config.yaml
n_head: 4
head_dim: 96
vocab_size: 14235
rope_base: 10000.0
rope_fraction: 1.0
qk_norm: false
attn_scale: 0.102
bias: "none"
tie_embeddings: false
init_std_up: 0.0211
beta1: 0.95
warmup_steps: 200
batch_tokens: 131072
seq_len: 1024
Each number is 50 + 12 x the weight over its row's rms, rounded and kept within 0 to 99. Layers, rows and columns count from 0. The size before them is the row's rms in percent of the matrix's.

# layer 2 MLP up, 1024x384, rms 0.09, rows 211-265, columns 0-127
102:49 25 67 76 65 61 48 52 68 66 49 47 52 43 60 75 45 56 58 45 44 57 42 60 52 32 44 64 40 58 70 64 55 55 49 40 59 69 26 47 60 50 41 53 41 56 39 37 43 49 39 56 63 44 51 67 38 51 50 42 38 64 65 42 59 55 44 47 43 56 50 59 53 58 62 62 52 51 47 37 45 40 48 51 47 62 71 44 24 23 71 50 29 44 53 61 42 41 50 68 64 48 50 55 67 37 20 54 81 50 58 54 35 37 35 51 56 43 50 40 68 37 56 32 66 44 39 36
091:36 48 59 55 56 47 40 43 48 29 40 51 61 50 45 43 55 52 50 62 58 54 49 61 53 46 38 44 47 57 51 60 43 51 56 41 36 36 42 46 44 42 44 38 51 69 44 56 45 45 44 14 50 34 57 57 63 50 49 36 52 46 50 50 16 64 65 55 60 39 49 22 80 63 33 69 57 39 72 51 54 47 70 64 45 42 54 41 51 72 55 54 56 47 58 50 38 36 76 48 47 36 57 57 50 44 44 49 61 42 39 61 37 41 71 45 51 59 46 46 32 49 56 62 62 51 40 32
094:55 48 52 37 53 45 61 37 69 68 47 44 51 36 60 16 60 45 48 27 38 53 48 65 36 46 44 33 55 56 47 38 62 51 63 27 49 29 36 69 59 65 58 54 58 54 55 55 36 30 48 35 51 36 57 58 42 62 64 41 34 67 34 51 35 31 53 29 34 56 55 52 49 54 51 35 28 54 63 61 63 63 56 62 70 45 80 57 42 49 51 59 57 55 49 39 50 44 46 57 48 67 56 41 48 47 34 49 80 58 47 71 53 48 69 34 57 62 55 46 47 41 50 49 48 64 43 43
102:60 55 68 36 40 56 38 30 42 57 43 52 42 40 45 57 62 63 54 52 51 51 58 32 58 48 41 53 44 42 45 45 49 64 33 53 69 45 39 45 36 39 56 36 51 44 48 52 42 25 54 13 54 38 61 50 49 53 43 48 85 48 52 60 59 60 35 65 41 41 62 54 62 35 57 50 28 60 48 45 43 30 49 53 33 40 51 57 39 36 44 45 50 49 61 46 36 51 29 24 59 52 46 35 43 43 56 62 50 45 32 38 41 54 54 51 56 48 66 71 50 42 56 58 77 38 49 74
108:51 60 43 58 41 56 49 37 40 21 38 28 37 52 67 58 52 69 42 36 59 32 58 35 60 50 53 70 69 58 43 69 64 45 71 50 61 60 48 62 46 56 75 58 28 49 50 33 37 60 37 40 64 61 63 68 56 36 69 46 17 46 56 46 54 66 35 40 43 63 51 53 44 50 50 23 67 36 41 52 47 50 57 63 32 51 38 70 36 64 36 36 43 41 56 60 67 55 18 63 57 46 63 61 39 50 45 49 50 45 33 42 54 58 37 61 33 65 49 45 42 51 37 53 65 57 78 58
095:40 54 48 46 62 56 47 81 51 43 58 48 38 59 59 36 53 53 52 57 58 45 42 71 71 62 38 67 52 49 34 60 57 39 59 26 48 54 37 44 61 41 41 51 49 50 53 63 31 65 62 58 56 48 46 52 66 49 57 42 48 53 52 51 39 31 49 41 62 46 62 50 60 27 69 64 67 60 66 81 29 24 44 49 48 52 36 45 46 58 45 55 47 46 53 69 73 62 29 43 29 28 66 84 43 00 63 51 59 57 55 63 32 37 53 63 35 43 42 41 63 24 58 45 47 60 53 55
094:46 48 54 59 58 51 47 70 38 36 42 70 51 39 52 52 57 24 59 73 71 51 55 62 50 40 57 47 53 57 59 48 55 55 36 52 41 67 48 30 58 64 37 37 63 40 44 20 55 61 41 45 33 46 47 67 74 62 50 43 52 52 57 47 55 46 42 41 56 38 51 36 60 27 54 51 59 47 54 38 66 50 25 65 47 45 53 34 25 66 37 47 52 52 36 66 22 59 54 39 51 60 64 37 48 54 41 54 58 29 41 46 53 53 59 53 61 49 56 59 65 46 47 61 58 40 39 57
123:26 38 49 43 50 71 43 62 55 59 54 51 39 55 31 48 61 50 43 50 50 72 62 82 41 49 60 47 40 46 53 50 50 46 43 31 55 38 23 61 53 65 59 41 50 63 59 61 63 59 65 46 54 66 59 27 51 29 51 39 68 35 61 56 53 65 68 46 36 37 48 28 77 47 50 35 32 54 54 37 52 54 49 38 51 46 56 53 70 54 56 74 54 86 70 38 72 38 36 38 43 49 64 41 44 53 42 61 47 59 22 29 56 49 26 48 44 50 42 52 45 66 63 28 63 69 63 44
096:25 61 39 78 52 63 48 37 48 52 54 48 40 61 52 57 40 57 41 54 41 60 61 61 45 62 68 47 46 40 62 49 41 74 52 64 33 48 41 62 66 57 28 51 53 59 57 32 56 54 69 65 94 37 45 59 53 55 68 49 45 49 65 53 53 77 36 46 69 41 46 39 55 56 51 37 34 59 38 47 51 48 58 28 50 44 59 44 42 46 63 40 50 62 36 63 47 18 36 51 36 55 44 63 65 61 60 54 42 46 60 64 39 52 57 80 42 54 60 29 58 38 42 41 51 67 55 50
096:31 40 73 53 43 45 63 66 41 58 30 32 35 33 37 47 58 60 40 42 51 48 45 76 59 45 59 57 53 63 23 55 56 57 43 59 66 46 48 67 60 63 32 29 48 60 59 70 41 50 42 54 48 53 47 31 38 69 48 29 42 60 50 39 37 38 68 55 63 59 33 42 54 34 50 67 53 56 63 39 49 38 64 45 34 70 34 50 44 43 56 41 41 49 56 46 42 59 66 59 55 47 56 53 50 46 54 42 57 04 51 45 36 59 75 53 50 40 45 42 61 60 55 52 56 55 52 61
103:53 51 45 45 37 46 33 57 54 58 33 53 59 61 39 40 40 66 49 54 70 62 27 52 70 54 52 47 54 66 41 35 58 41 68 35 46 50 42 33 57 74 44 52 44 69 51 61 51 36 64 21 42 41 76 47 71 56 56 57 64 61 38 37 39 43 65 58 47 74 74 58 60 49 24 54 62 54 39 79 54 44 54 45 58 64 42 58 79 47 59 50 48 40 30 42 48 80 46 60 29 67 58 60 54 50 78 54 59 45 51 66 45 37 60 31 64 63 52 68 43 51 38 57 42 59 40 66
095:43 54 55 45 37 67 53 52 44 27 38 53 39 39 81 71 31 45 52 50 36 40 43 61 53 42 30 93 41 54 46 51 65 50 62 69 46 39 50 49 51 57 51 75 40 63 47 42 50 80 35 24 27 61 32 64 55 46 64 68 50 71 53 49 57 66 42 54 38 64 47 68 36 36 51 70 42 48 66 59 51 48 50 28 61 44 58 38 52 42 57 61 39 48 68 61 61 55 39 61 45 53 61 45 43 46 53 48 76 43 64 30 59 38 61 23 34 62 64 55 52 34 48 53 68 45 51 47
103:74 56 59 65 56 41 32 56 36 31 34 51 37 63 40 30 79 32 66 65 39 58 58 42 58 62 58 77 56 29 46 58 55 63 71 41 57 47 53 49 63 44 47 58 53 63 45 68 40 37 55 69 42 57 57 50 48 47 48 49 59 44 42 52 53 50 41 37 37 20 35 45 68 60 37 47 47 31 40 59 46 63 55 51 69 74 49 60 28 38 60 63 63 63 38 72 45 52 35 49 32 63 57 40 55 59 56 31 35 33 45 47 45 47 65 56 30 70 50 58 59 54 60 70 69 59 48 47
101:50 53 58 49 47 32 47 45 34 49 37 58 50 50 39 44 51 31 55 40 26 58 57 24 56 49 47 39 69 49 53 49 40 50 45 44 51 35 39 47 56 46 61 48 67 58 43 38 54 65 68 39 57 51 62 36 43 63 25 53 39 60 47 43 75 65 49 55 45 28 55 47 63 57 45 46 47 35 52 48 60 49 30 40 55 31 54 36 30 52 28 69 62 54 37 53 51 44 54 62 57 47 47 76 69 46 70 49 52 65 56 57 46 41 43 71 41 59 62 59 29 45 66 43 50 36 50 50
100:36 56 40 56 55 45 67 50 57 61 37 46 51 61 50 58 39 70 66 58 33 50 47 26 47 36 54 65 59 45 38 26 70 62 37 43 42 64 60 37 43 36 28 43 64 48 42 27 70 33 47 65 56 61 40 57 26 61 60 48 45 25 60 53 55 47 63 42 36 71 37 61 43 43 47 39 59 36 58 55 51 49 56 48 46 39 38 45 43 53 41 51 38 46 80 68 59 43 65 48 57 32 45 45 60 30 38 51 61 40 73 45 56 44 42 50 30 49 50 60 36 51 47 55 56 58 63 43
101:70 31 47 45 75 23 45 38 46 64 46 23 65 44 44 37 49 44 22 47 57 55 35 41 45 43 50 53 27 47 51 42 27 53 48 38 59 26 45 40 61 49 40 48 68 74 63 53 33 37 40 46 54 51 48 52 57 61 69 39 44 66 50 36 54 50 48 66 62 56 70 29 51 60 50 57 42 53 67 56 55 32 65 57 23 36 41 67 61 48 57 53 54 60 53 56 47 46 71 45 31 40 43 43 37 23 48 45 39 42 43 53 51 75 53 58 58 64 34 38 42 59 56 61 56 46 30 50
105:62 59 62 44 55 61 50 79 50 36 28 49 56 49 41 45 51 57 47 54 47 37 42 68 66 34 38 17 40 46 65 48 30 53 45 48 55 44 62 44 67 44 50 47 64 54 53 44 46 46 27 54 37 51 37 37 53 51 50 43 43 33 26 64 48 49 55 68 62 66 43 63 61 34 46 32 44 46 39 68 31 71 46 57 44 65 56 54 57 49 59 34 61 59 49 57 80 57 55 51 43 64 64 38 79 52 56 48 35 33 37 64 64 34 44 60 65 43 72 46 61 47 51 56 24 50 54 47
097:52 62 65 50 44 43 49 54 38 41 38 44 39 33 49 47 24 40 25 56 47 31 55 45 69 40 48 66 50 56 48 41 66 47 49 66 49 33 42 65 50 55 27 48 17 50 57 41 67 35 67 30 30 48 50 41 34 58 30 47 69 67 54 48 65 46 51 30 60 45 50 51 54 51 52 71 42 48 47 64 34 56 41 63 67 41 36 55 49 48 25 73 46 46 37 54 59 46 19 62 49 62 52 53 40 49 68 63 41 45 27 66 67 47 30 52 53 76 55 14 58 37 57 67 64 75 54 26
106:36 48 58 64 66 43 45 45 51 28 67 61 44 43 55 39 61 60 54 27 53 39 49 40 59 51 47 54 58 62 46 20 38 45 60 55 41 47 55 34 41 36 32 18 56 69 66 32 57 52 42 33 47 60 51 50 52 49 36 24 27 57 68 47 71 40 51 35 49 56 52 71 58 72 59 67 80 34 57 34 23 49 33 36 51 35 58 52 75 36 53 47 43 26 35 44 39 46 51 63 37 58 54 63 65 63 54 39 51 45 47 41 37 45 41 52 47 41 43 38 39 40 31 63 46 61 66 42
102:42 47 42 56 36 48 62 47 35 67 69 66 64 52 53 31 43 75 71 40 46 67 22 25 53 52 37 37 52 41 64 40 57 60 28 48 63 65 26 55 42 48 56 54 57 65 49 45 35 40 48 41 46 30 51 37 70 32 45 43 55 76 71 69 45 40 53 38 27 59 40 59 49 46 45 52 57 35 30 63 42 64 52 55 29 36 41 43 65 65 29 64 40 49 53 64 33 52 42 51 37 50 49 49 66 40 55 47 50 54 44 65 51 42 50 64 47 67 54 59 60 44 65 26 49 72 39 61
097:35 30 49 53 40 38 55 43 54 32 56 46 63 59 51 41 71 43 54 45 50 42 41 40 63 58 56 47 50 68 57 39 43 63 31 48 60 43 43 33 40 63 28 31 53 53 53 41 50 37 55 57 59 40 50 61 50 49 49 47 47 38 37 43 55 60 35 69 66 62 52 69 54 44 36 55 65 67 41 48 50 46 49 26 69 62 43 61 31 61 64 31 60 66 47 63 50 65 47 68 38 35 55 51 36 46 50 33 35 42 52 26 58 35 83 31 65 54 60 48 53 73 65 45 23 34 53 52
105:42 63 84 56 48 33 45 53 76 31 40 43 40 59 54 45 54 49 67 54 37 61 45 52 54 38 43 35 48 50 61 36 66 43 40 56 57 72 66 49 28 26 56 58 50 60 54 73 27 54 67 56 62 45 38 39 72 67 36 40 47 40 57 37 52 77 64 33 60 47 57 66 19 49 60 59 60 56 54 37 48 40 48 56 38 16 41 47 48 47 56 38 63 27 28 46 55 41 52 59 60 50 47 53 47 44 50 53 35 56 50 36 32 64 43 36 28 62 50 48 56 38 76 46 47 59 33 53
095:60 40 78 41 42 40 57 56 57 37 49 32 47 42 42 56 66 40 68 43 40 64 30 44 66 78 41 49 57 66 34 52 52 48 63 27 73 41 43 45 59 66 52 62 54 68 71 34 45 25 39 66 60 49 54 38 67 47 46 46 51 37 60 42 25 49 37 38 61 29 48 59 36 75 51 47 66 51 28 53 39 59 60 48 35 39 46 52 51 36 56 60 49 63 50 40 39 48 51 48 53 49 38 52 76 43 36 41 56 43 63 53 63 45 39 74 53 48 51 41 42 46 30 34 48 71 17 55
094:59 71 46 33 48 42 44 30 59 46 51 39 52 47 60 59 40 44 33 35 85 45 51 64 55 56 60 50 50 49 51 50 48 43 60 61 37 45 43 54 21 63 49 51 53 65 56 29 59 56 61 32 51 49 53 61 73 37 51 72 54 52 45 51 55 54 45 56 50 35 49 65 58 49 46 32 71 33 49 58 43 68 50 57 36 24 62 47 45 45 59 34 46 47 41 50 45 46 52 67 51 53 69 45 42 56 51 43 55 44 41 24 53 43 57 42 35 46 74 46 49 57 60 36 72 35 55 57
098:53 37 38 64 37 55 39 35 52 43 26 42 72 25 72 44 53 65 35 39 47 44 36 37 41 43 53 50 53 49 63 47 57 44 40 38 40 67 36 40 52 60 50 50 46 51 35 44 53 38 43 59 58 47 60 67 57 48 58 48 60 67 39 50 59 55 70 38 75 59 65 47 49 53 35 62 32 65 39 55 54 58 39 48 56 69 40 56 51 46 26 52 58 40 54 14 41 46 29 49 51 71 51 29 71 47 42 74 47 43 47 24 51 64 35 49 48 60 21 51 42 71 58 45 62 46 58 60
097:55 39 54 46 64 23 63 39 55 50 48 67 33 52 56 46 65 66 51 44 48 26 64 35 50 62 47 38 61 42 53 50 41 55 51 53 64 49 52 23 53 44 75 45 41 43 53 38 20 41 53 66 75 53 59 56 59 50 56 38 38 61 46 64 31 42 61 69 52 50 40 53 54 42 49 51 34 38 75 44 43 56 63 32 60 44 68 37 58 39 51 49 59 56 78 48 58 61 60 56 42 25 28 48 66 38 64 55 42 58 41 49 45 40 68 57 36 32 69 47 52 54 74 64 52 41 50 44
103:49 32 57 62 53 49 50 54 28 39 40 57 32 61 51 75 36 68 54 22 53 73 57 61 66 50 29 72 73 67 55 46 65 67 67 33 46 37 44 68 40 60 49 53 24 60 32 45 67 51 65 37 63 48 23 57 52 46 41 46 51 57 48 79 48 34 41 56 42 41 63 69 45 59 47 52 45 56 32 76 44 45 69 61 43 43 16 22 39 32 41 42 35 63 55 37 68 54 52 66 41 44 44 52 52 66 46 69 44 50 43 70 50 63 46 52 64 56 46 48 48 60 63 30 31 63 47 45
101:65 45 51 42 56 53 42 53 50 38 31 62 53 45 68 37 47 50 77 69 38 68 57 60 32 47 41 69 79 50 58 24 50 47 47 56 52 62 31 39 48 59 56 43 46 40 36 55 66 47 57 68 59 69 39 39 38 47 38 60 48 62 33 44 41 50 28 53 61 21 93 46 42 58 61 36 48 46 62 55 55 59 52 54 68 60 35 64 39 70 46 59 53 64 40 49 42 49 46 48 58 47 63 32 38 74 52 57 64 43 80 51 78 63 58 62 59 48 71 58 40 45 44 56 56 61 43 41
093:60 32 30 65 57 32 54 32 49 62 49 55 40 43 56 52 38 45 57 55 54 63 38 48 40 69 27 47 57 70 41 46 82 69 33 62 59 56 76 42 23 32 60 63 51 44 64 49 74 56 51 54 57 66 38 46 66 50 23 44 54 50 50 43 40 49 53 56 41 40 46 54 47 53 47 35 56 68 68 41 40 43 54 70 76 42 66 51 59 50 54 35 62 51 35 60 47 44 54 70 79 47 72 39 67 50 47 55 51 51 56 49 62 26 80 32 52 51 57 56 61 45 35 61 60 52 53 38
098:65 35 63 68 56 29 35 52 64 45 54 56 29 49 54 61 65 53 37 44 42 45 51 37 55 63 58 47 64 43 30 52 54 30 51 36 44 60 50 75 60 67 45 59 40 60 55 50 40 49 24 40 34 37 32 74 48 32 44 39 51 51 28 47 42 48 39 67 51 38 37 38 53 60 56 45 20 62 59 44 21 42 60 47 75 57 29 41 54 47 44 46 51 59 60 47 49 44 50 42 60 59 58 79 59 46 36 57 34 61 79 49 50 37 53 57 45 38 67 53 53 44 51 48 44 45 44 57
097:36 67 64 22 34 44 52 34 54 64 43 36 45 61 47 57 44 45 35 51 35 46 47 39 41 56 47 43 56 48 64 63 43 52 55 58 66 30 52 51 21 61 51 52 48 75 33 49 54 60 36 39 52 60 63 56 40 35 47 43 66 59 80 54 41 52 67 35 54 48 57 63 46 39 45 16 57 42 35 60 49 46 46 41 59 49 60 38 47 40 58 42 61 52 45 55 52 52 47 45 49 43 68 46 32 64 34 53 38 60 45 75 50 61 45 59 27 26 64 69 76 44 52 64 61 58 40 45
093:64 42 76 29 31 39 38 32 54 43 35 52 66 29 48 39 47 41 73 52 54 54 64 46 54 47 62 61 68 58 22 40 43 47 56 63 61 35 70 57 37 42 38 36 74 29 63 65 47 43 51 41 40 67 79 51 70 36 42 41 57 66 51 64 35 29 45 49 39 57 53 55 45 54 51 48 48 52 26 60 59 33 54 39 57 48 40 38 46 50 54 57 54 40 58 60 36 61 53 50 54 48 47 37 37 35 55 51 47 49 58 51 56 43 43 72 36 56 74 50 46 70 20 37 78 54 49 39
095:64 50 58 64 28 53 28 56 56 35 54 45 45 29 40 43 57 52 35 84 60 57 52 47 50 46 39 57 54 53 70 44 54 48 53 55 55 71 49 33 41 54 58 43 60 30 62 47 62 27 37 44 68 51 40 45 53 61 48 61 48 39 23 54 47 58 49 53 42 57 63 50 52 35 30 40 21 53 48 54 41 42 68 43 57 53 74 72 21 66 60 28 43 53 55 71 33 49 59 61 52 57 48 57 43 31 53 52 61 66 57 48 42 36 42 37 47 53 55 53 65 59 44 48 36 44 40 60
102:43 74 28 55 54 42 44 39 47 51 58 21 51 58 66 39 34 47 29 61 68 23 51 73 52 61 72 49 63 56 62 52 43 51 39 58 40 40 61 74 64 70 49 42 67 45 39 32 76 58 81 68 46 36 58 34 48 50 60 50 58 36 48 43 34 62 44 73 43 52 54 63 42 44 54 59 65 55 36 53 63 43 36 58 37 38 46 36 58 37 36 55 55 39 58 41 37 30 51 72 16 72 63 63 43 60 46 60 58 48 81 63 49 37 77 47 51 58 47 43 50 63 57 63 58 55 36 44
096:36 52 47 52 52 64 35 35 60 70 51 66 58 47 51 53 34 67 38 38 63 50 56 60 51 48 46 51 43 50 80 45 54 30 59 70 30 46 53 55 67 59 45 42 36 59 53 36 54 54 65 60 39 42 40 76 59 39 49 36 51 51 44 40 22 40 39 69 42 38 41 43 60 32 63 51 34 50 34 47 69 59 45 49 57 48 83 50 57 55 58 47 47 38 47 64 57 52 45 20 29 29 60 45 65 46 52 48 59 37 40 32 74 49 59 52 76 59 50 46 66 51 51 52 56 29 54 37
106:46 73 60 49 58 56 31 56 45 45 81 34 62 43 51 39 40 55 53 34 52 48 12 57 50 36 39 29 43 56 36 50 46 57 57 54 50 48 58 63 53 53 50 44 50 55 35 46 38 46 47 40 52 47 64 57 66 66 43 51 46 64 56 71 48 45 74 39 53 52 43 37 40 84 55 52 60 51 53 28 54 45 54 51 38 45 44 55 58 46 46 49 37 61 52 56 37 35 37 43 49 36 32 77 61 40 52 49 66 15 62 41 32 53 73 65 49 46 71 17 42 71 34 49 67 76 49 68
084:46 31 56 49 41 51 31 41 62 49 32 38 38 41 42 39 67 68 46 41 33 69 33 40 38 40 65 67 24 70 46 20 77 47 51 46 54 69 61 64 33 65 62 49 53 21 70 29 33 57 43 43 53 48 61 57 60 68 38 54 43 56 52 68 39 50 56 42 57 49 50 47 33 40 49 51 57 50 24 70 42 71 70 51 63 66 43 48 44 42 54 56 47 59 59 57 60 42 43 42 40 46 50 68 57 34 59 35 44 26 45 59 54 41 51 58 51 77 57 63 32 67 52 44 61 49 23 69
104:35 47 39 34 45 50 40 60 51 49 46 33 30 63 44 80 54 48 39 26 27 54 42 51 47 46 66 59 54 46 47 36 54 38 46 56 43 74 68 58 56 49 66 62 63 64 65 59 41 69 44 49 64 56 48 23 58 50 53 52 54 36 37 26 72 52 34 54 35 33 63 69 39 54 46 70 33 64 56 54 54 36 25 37 48 56 43 40 61 53 71 31 54 79 45 32 43 25 57 40 46 56 65 74 35 54 57 29 63 57 43 47 35 43 58 53 47 67 53 52 41 48 67 28 35 37 55 33
100:52 51 51 37 57 53 48 41 36 58 42 51 49 60 57 57 72 41 45 50 46 35 62 38 59 46 68 55 63 36 54 40 42 54 31 53 68 55 53 53 63 58 36 46 48 36 41 68 47 34 40 42 53 62 93 65 70 40 32 44 32 41 53 30 42 65 77 36 46 59 35 50 43 53 55 52 62 57 45 56 44 34 62 45 51 59 51 47 57 33 61 64 33 32 51 69 49 39 68 45 47 46 51 67 41 57 64 47 55 42 48 32 56 39 44 67 51 58 46 56 59 27 54 45 70 50 27 57
098:43 57 53 39 51 60 50 20 64 31 59 61 44 68 45 47 47 47 39 54 46 78 51 61 79 46 58 47 27 77 66 42 54 32 43 41 43 49 40 41 38 42 47 59 32 37 29 53 51 57 59 50 46 68 45 66 58 45 40 30 22 37 52 52 48 54 30 49 53 33 50 68 60 65 46 45 55 52 58 41 46 69 47 49 42 57 49 50 53 76 60 48 51 42 60 67 54 30 61 78 26 54 67 53 55 34 46 51 71 74 37 79 60 56 53 55 21 54 42 46 70 44 53 54 36 36 55 63
096:73 63 55 33 80 58 39 65 41 55 55 47 40 48 53 46 58 45 26 49 44 18 36 68 48 59 84 44 44 62 47 60 56 49 63 56 42 27 61 51 47 52 52 57 54 22 37 49 41 64 52 46 62 30 80 28 43 81 59 44 59 46 28 49 40 58 54 61 60 57 54 55 58 61 26 42 55 45 56 44 18 59 73 52 39 43 49 46 56 52 37 38 52 64 64 47 30 55 61 78 61 42 44 38 54 38 52 43 54 27 43 51 48 50 64 57 56 51 42 53 25 40 52 42 43 49 49 49
106:51 58 55 68 40 49 55 57 40 53 55 60 61 43 36 47 36 85 47 41 49 62 42 45 39 65 41 45 43 53 63 36 48 57 35 35 59 51 48 65 77 36 20 58 48 43 50 56 57 41 65 48 52 79 28 41 53 49 48 64 61 23 60 47 60 64 61 38 44 60 26 33 20 45 43 63 45 63 63 51 46 37 64 59 58 47 45 37 40 30 76 77 44 41 58 37 54 54 59 40 44 39 54 23 54 67 68 53 63 41 35 45 45 39 52 69 46 27 38 46 65 56 37 44 38 55 45 34
097:42 49 53 45 43 67 70 47 54 25 68 52 52 49 38 74 32 48 59 59 49 55 58 49 44 38 25 47 64 62 53 37 28 66 58 43 65 57 36 36 72 54 34 51 25 59 49 44 61 35 47 53 51 63 39 66 53 66 49 29 40 41 60 39 55 38 42 30 28 41 59 39 50 52 46 58 52 44 51 69 50 58 48 50 62 64 53 42 53 50 59 58 57 90 60 59 45 48 52 35 64 60 57 62 60 57 42 63 84 42 65 70 58 44 46 60 59 44 45 42 69 54 69 46 36 40 51 61
103:32 42 49 49 48 64 62 42 41 51 42 63 21 64 56 43 55 59 47 90 44 45 57 39 41 42 59 42 24 52 58 52 27 73 40 41 56 51 46 57 44 56 51 53 34 41 31 43 58 58 57 69 50 13 37 64 64 53 55 70 63 71 48 49 46 43 66 43 45 59 49 51 27 72 65 56 33 55 33 26 56 35 49 48 55 36 33 46 51 62 32 45 49 47 43 58 49 38 54 28 32 47 38 69 26 56 50 51 65 58 54 45 35 51 27 53 47 43 66 24 51 38 42 38 60 41 43 51
100:61 39 53 60 58 48 60 51 39 50 38 30 39 45 47 51 51 58 45 23 51 68 36 55 18 30 46 50 42 62 48 36 59 41 58 39 37 50 54 62 52 58 71 42 57 45 41 43 52 50 55 52 52 26 50 36 56 58 22 49 45 54 63 51 53 46 56 39 54 64 27 50 56 57 52 74 60 64 55 59 47 47 47 71 47 54 35 35 38 55 32 71 52 45 60 54 49 64 44 60 67 48 46 52 55 58 23 59 88 45 43 62 43 62 46 30 50 38 32 36 49 31 69 60 66 39 21 53
090:59 45 34 36 56 56 51 57 51 54 36 54 57 54 41 43 49 63 53 59 39 52 71 68 51 65 55 57 55 37 50 54 45 42 55 60 34 60 42 39 54 52 36 35 49 64 46 44 50 56 56 59 51 50 62 76 39 71 37 30 59 30 44 53 59 70 77 73 48 32 57 35 53 62 24 66 55 43 66 69 67 60 51 55 27 80 34 41 51 62 40 39 58 45 62 53 50 35 54 36 37 55 63 59 59 72 47 63 41 37 31 50 63 42 42 50 53 46 50 39 47 56 48 61 56 43 55 48
101:68 52 34 48 37 61 21 78 40 57 45 38 63 35 42 65 46 50 53 45 59 45 49 25 31 65 69 27 53 47 46 62 47 62 51 68 57 39 42 33 48 50 53 66 17 71 59 47 49 59 80 57 57 57 50 52 58 68 39 46 52 58 39 51 48 38 45 75 54 42 40 47 57 52 42 54 54 58 41 69 65 50 46 58 62 49 37 51 57 64 56 55 51 66 54 65 65 35 40 49 58 58 50 54 30 52 27 48 40 39 31 54 49 53 64 46 45 43 61 44 65 43 49 42 39 64 57 58
102:53 46 47 43 52 52 36 40 44 60 48 40 59 55 43 49 41 48 48 60 21 48 41 50 57 49 65 47 25 51 72 58 30 35 16 37 61 72 62 49 67 47 67 46 34 68 32 42 73 62 56 49 66 47 55 59 57 60 59 35 80 62 51 46 61 51 47 35 41 44 51 35 81 50 51 69 39 73 57 51 37 57 49 72 50 64 63 56 48 63 47 45 77 43 62 48 53 61 52 14 23 49 62 61 31 51 62 47 58 46 66 45 50 48 49 58 72 49 29 47 49 60 41 44 62 53 70 62
100:73 21 42 53 74 55 24 33 54 48 46 58 47 33 45 40 57 31 54 42 36 72 25 50 49 36 49 50 63 49 33 49 36 58 65 43 52 44 41 39 66 55 52 52 73 40 43 40 24 39 59 13 49 57 45 43 52 53 37 48 38 55 46 60 34 53 71 50 36 52 41 45 58 47 28 45 59 39 58 26 50 55 57 41 66 54 48 42 56 42 57 62 48 51 35 56 41 56 37 56 70 49 41 52 35 37 36 64 51 41 73 58 52 35 52 65 48 48 67 32 59 42 25 50 51 41 36 62
107:40 43 41 41 14 47 59 38 44 38 43 51 45 35 49 52 47 52 35 34 61 44 59 40 40 48 67 73 54 43 53 54 52 54 22 50 50 65 40 41 57 45 45 58 40 43 64 62 41 63 52 68 51 30 72 63 45 53 37 39 53 31 43 49 26 59 29 38 70 62 62 57 42 51 52 67 57 58 50 27 44 51 45 34 34 46 17 43 37 50 44 44 57 50 55 78 64 46 49 60 34 48 37 45 59 26 61 43 39 59 32 40 53 72 27 52 61 60 63 49 58 59 65 46 52 52 42 44
099:63 63 20 46 39 53 26 52 36 38 50 61 88 42 35 51 46 59 52 45 52 27 48 45 65 49 53 31 26 59 35 31 59 48 23 46 50 55 56 38 48 55 40 57 62 46 30 77 32 44 53 70 58 39 48 59 34 39 57 36 32 58 52 34 32 60 72 64 32 44 49 60 61 32 41 53 49 33 65 47 67 52 54 63 44 52 40 42 56 46 46 36 41 23 41 55 49 65 64 38 29 56 43 75 32 63 55 62 50 23 42 39 72 41 63 52 45 39 49 54 31 62 55 46 64 70 50 36
106:43 55 52 53 50 54 52 45 46 16 58 47 76 48 46 44 44 40 65 56 26 42 52 50 49 44 36 65 44 26 56 56 42 54 42 39 72 32 44 49 39 73 48 64 47 52 57 56 39 41 55 46 34 60 37 51 41 57 46 40 65 45 35 35 64 43 61 46 40 51 56 59 62 50 53 42 36 52 41 53 61 66 46 73 45 44 39 43 65 54 60 34 33 71 44 56 77 32 75 63 51 60 57 31 57 61 61 68 61 61 42 51 45 54 15 64 46 31 41 67 48 50 38 55 46 53 68 51
101:43 52 38 50 54 44 47 68 60 54 44 45 69 48 59 45 56 54 60 37 71 56 61 59 51 45 34 73 53 45 41 57 36 50 36 66 57 64 30 54 55 42 44 43 51 21 44 57 63 40 75 39 41 70 42 48 52 47 48 54 45 48 64 45 45 35 58 42 51 55 42 57 48 46 57 60 45 58 48 33 55 46 55 18 37 36 41 42 48 53 41 37 47 59 56 70 48 99 43 59 46 51 60 58 80 58 68 53 72 56 65 44 27 56 52 40 46 46 66 67 51 34 67 30 49 51 57 58
094:54 55 41 40 51 30 52 57 54 52 38 55 55 73 22 60 67 60 63 43 61 33 43 66 53 47 49 33 66 67 45 52 63 59 53 53 35 63 68 68 42 45 63 43 43 46 65 58 53 50 51 63 49 58 37 50 50 47 47 52 66 52 57 59 38 43 48 41 48 56 45 48 28 53 41 56 44 42 39 57 53 35 56 70 45 38 50 52 27 58 64 46 46 65 48 77 23 31 69 40 36 16 74 52 50 59 67 25 56 54 52 57 59 52 43 55 35 77 68 56 44 44 49 47 53 30 22 52
093:55 46 48 52 64 71 50 64 68 51 51 53 50 39 46 50 63 49 37 71 40 53 49 37 44 55 52 59 63 51 50 60 46 46 43 43 59 41 66 50 38 61 47 54 52 47 35 71 50 56 45 58 66 68 40 64 58 55 39 47 41 57 45 49 32 49 21 54 46 52 42 22 56 59 44 54 38 24 36 44 45 63 50 41 21 68 33 64 65 62 43 41 66 70 45 80 55 46 40 33 59 78 65 42 65 66 33 68 60 43 51 43 38 31 61 47 63 54 74 29 27 48 67 52 51 50 49 51